config.yaml
num_attention_heads: 3
qk_norm: false
parallel_block: false
init: "uniform"
init_std_down: 0.0
optimizer: "muon_variant"
learning_rate: 0.0103
lr_head: 0.00756
max_grad_norm: 0.5
schedule: "cos"
final_lr_fraction: 0.0
batch_tokens: 16384
train_tokens: 148700000
Each number is 128 + 24 x the weight over its row's rms, rounded and kept within 0 to 255. Layers, rows and columns count from 0. Numbers have three digits each. The size before them is the row's rms in percent of the matrix's.

# q: layer 4 attention query, 96x96, rms 0.22, rows 0-18,32-49,64-81, columns 32-63
# k: layer 4 attention key, 32x96, rms 0.21, rows 0-17, columns 32-63
q0 119:130098152147137153082160128108108168169113171141160131138152090108137157129121107119103143097099
q32 081:133076148079110158090137111137165146149135159162164114148103134121107132107119160146107124097097
q64 080:089138147115152140116147145138121149128137113097145131159132144129097128097141106137114083137131
k0 075:158135102108117095135140118084140097159122073175175109115089187151155144124176167099147137139110
q1 090:090154162086142151100118150111149107135131158108153099161159097166148106135125155138125132128145
q33 076:153142149106138151092122126132149105119104116141090138154140133143110133149123105117102141124082
q65 092:162153119142113142063129129113150123124135139127135116146104119150130114098097180140146127150127
k1 086:119110121074168102126142126135141112129139140157140111092097125173143132165142139091096127111091
q2 123:125071139101157118126114111088134166157107146095149091121129121089114175129130122101111137114151
q34 062:112093134121161116134120129114136149135103140113185132111155116164126169162104096143136167100107
q66 100:110150170126146148155131144108130174135116103077164159143103122110122154092174117107095119133135
k2 083:105124133114143109149143119081147138122102114142142077116124122170126128126158100091159115110073
q3 105:115114095139133117121129122126149129126123124110120108102127102079134170122069098136153153109175
q35 071:092123090135146133120097122132141124167149166152151101107090123122117149105131103113086169148128
q67 107:109125130100125108167130177078100141139133142118148161145165142125115174134161114090103123112127
k3 086:121138156150099143158131111153097152134147148136178162124156130139165122126130138077164106148141
q4 098:129134145166105120113104128136160161145132168091115133085122124121131136153106124101120143094120
q36 078:137109146157131124169132127102129149138112137091174093079141176124111131117144117106129137118151
q68 097:108083131168176133094095117142133146100141128118127133129111106140145142119118114128159132087106
k4 097:110074141119120130126112099078138157113129125134112103140106141167122146154120124149143095136136
q5 104:142132117126133136077148110141101141175134134104162156130137139139146158135134136138116144128177
q37 091:189067147146110127139113149170137134139098115157116122118083152113143116110145120140143124160179
q69 102:123105101147086142106134162144113117106139149120169121168173156101115166139146148130118119080105
k5 104:138072125122162107142125130098134125110128059139123130127144139124155107089167131133120116147135
q6 097:102107135105110127146106132127148126143123133081109128116139151115136131111130135125085104117079
q38 095:141116191064163149134140081139143128176162103149133123154119134156131128115154138148112154129081
q70 122:117136163099174129158103139104131139124122143077175152167165125151114139133161119165113095149112
k6 118:127105130082123140121128143138126124109155099166107125134105150105095089101125165163107149125130
q7 092:165167155084168160138123139126091080118130116137132133161120148125111078134126162142123098174129
q39 094:153104148112136127126100141175173134094106110087118163111157149143137149097097116127142104107108
q71 120:105178090136117110125132134139107145134141115107072126163122122141141121081107158178163142117132
k7 105:169129135141113102137083104156122140065129150111107123156096110132155124129092145148146152140154
q8 105:134152103121127110127095116147113087100141121134095144130123110173131105103164151144170122132092
q40 096:125172105156166166112099109121113113072144152134081130138113133107188079098084139124157126134094
q72 114:134113177082109153133083131140142138115148142152130143142062140124129128120077178113101153132128
k8 107:110129146107122134208121092092105128143163135121126096130105131118164103125111119119142156126107
q9 097:137082155128130086168091119142155115129128093121122103110131148123065159160098107101090150121168
q41 088:147163149143126107094119106124150148122117152110154096121105124139108151161186148137098138076158
q73 084:140121122162152130144131122142124149135099149129174142097125133149097160152146087137088143097141
k9 139:090117135148157152132138083126147150139100146109147103147155133176125141117121128094124140121117
q10 078:134107133118141134131137101143122122113147083133141151171109086141096132136106141134144166146089
q42 099:112092107108135137115173131118150140169112086127141094143131154122145108117140122117074118105123
q74 118:112124107189138118163142125140160117087092107122171109103126156136074179101109153100106140104131
k10 112:131125117122122130120111148110114137120159140122116112134098127105141124100120174169114169135114
q11 098:116202086124174125139128118135118114126151147130150102152144100163148140121065132136151140108118
q43 096:117152139143148162134088078132133130172136118102147121123208187106126135078121143161124127121135
q75 106:149048139128132147160085092121155138129140135080145091122146141145120205101106116131109129108100
k11 101:153138114138090173141139177129141115158117163131090150139114162106172161109169160139087145132111
q12 093:136079147180140147135112164138154126109118073145133165111111167151129149130098154116083170144123
q44 111:156115124090174153123107101120113131075128121140087138127163116138144109118119145136158130092129
q76 103:131124125118102109138139146138130100137151126146113157100106153153178136120131099092090141123142
k12 087:113122087122150116138139100106145122138131136130129133152178178107124117096182131144113128114138
q13 111:096052111067135125147106133146108130175096130117129132137135103130104166146152109104098131104136
q45 104:129159105162125126099116122101119131114111145130177133136159141133133133136159084117127109146118
q77 099:126125142107153135114096123124133156125145098133131117113137128103078110129128108133104130129092
k13 103:153150165116144165127135141158094071109137103175106127124138121105125119074098181144123129159147
q14 105:122125114136144166122131115161172119125160159104144131134087094081092130127081153112106157110069
q46 101:151157156166112109115142152142134150103136141116136126155067089139115162152132103117116120124109
q78 105:098100151091130117112122128105158095157154089130151121124124146128127148112122136130098175147112
k14 099:117109129078117120086128147148122141140110115091156132134097160131153134107137136100094118122157
q15 112:123150151109128089124126095123137142150106149135144109131100110139146135068112127125106124076121
q47 103:113126135135155125124096104125140084131138151146150096166168115146137100121092130112142147117070
q79 096:122135074142116147122112145128107100167067129115130145144132090125126120113137122086127131193093
k15 097:135131112134157163135099127135119081100140164128118096148124115129136127147132135110146121120128
q16 132:123120129141123162108121124149136165135123126106125126098158119087130141126091112141129152116138
q48 059:148140114104129134111116104153158115110128143097101092159119128155119114196102147139133136118090
q80 069:157073182135161153113125116110110130131149123136143088180127119127129149137114169116135118158139
k16 078:120111115073142100135104085098116167132125148119138136113125149141106144141146111112147133106137
q17 110:138134102124096155115106120124117098120130099131092143163119149134115099080113117157173115190136
q49 105:135154087137169140112101134137108147114133112096087138119143105117119137154163109162135120156159
q81 066:146137082147103134125152118153135105099096116150086163133106137136151156133144129184141085084094
k17 084:112070139135156098092147165126141150093127141136119126125128104127106109158132096118123139163122
q18 094:125113135108104168079140122134139137140107115132090128102116141132111131121085127103118157088118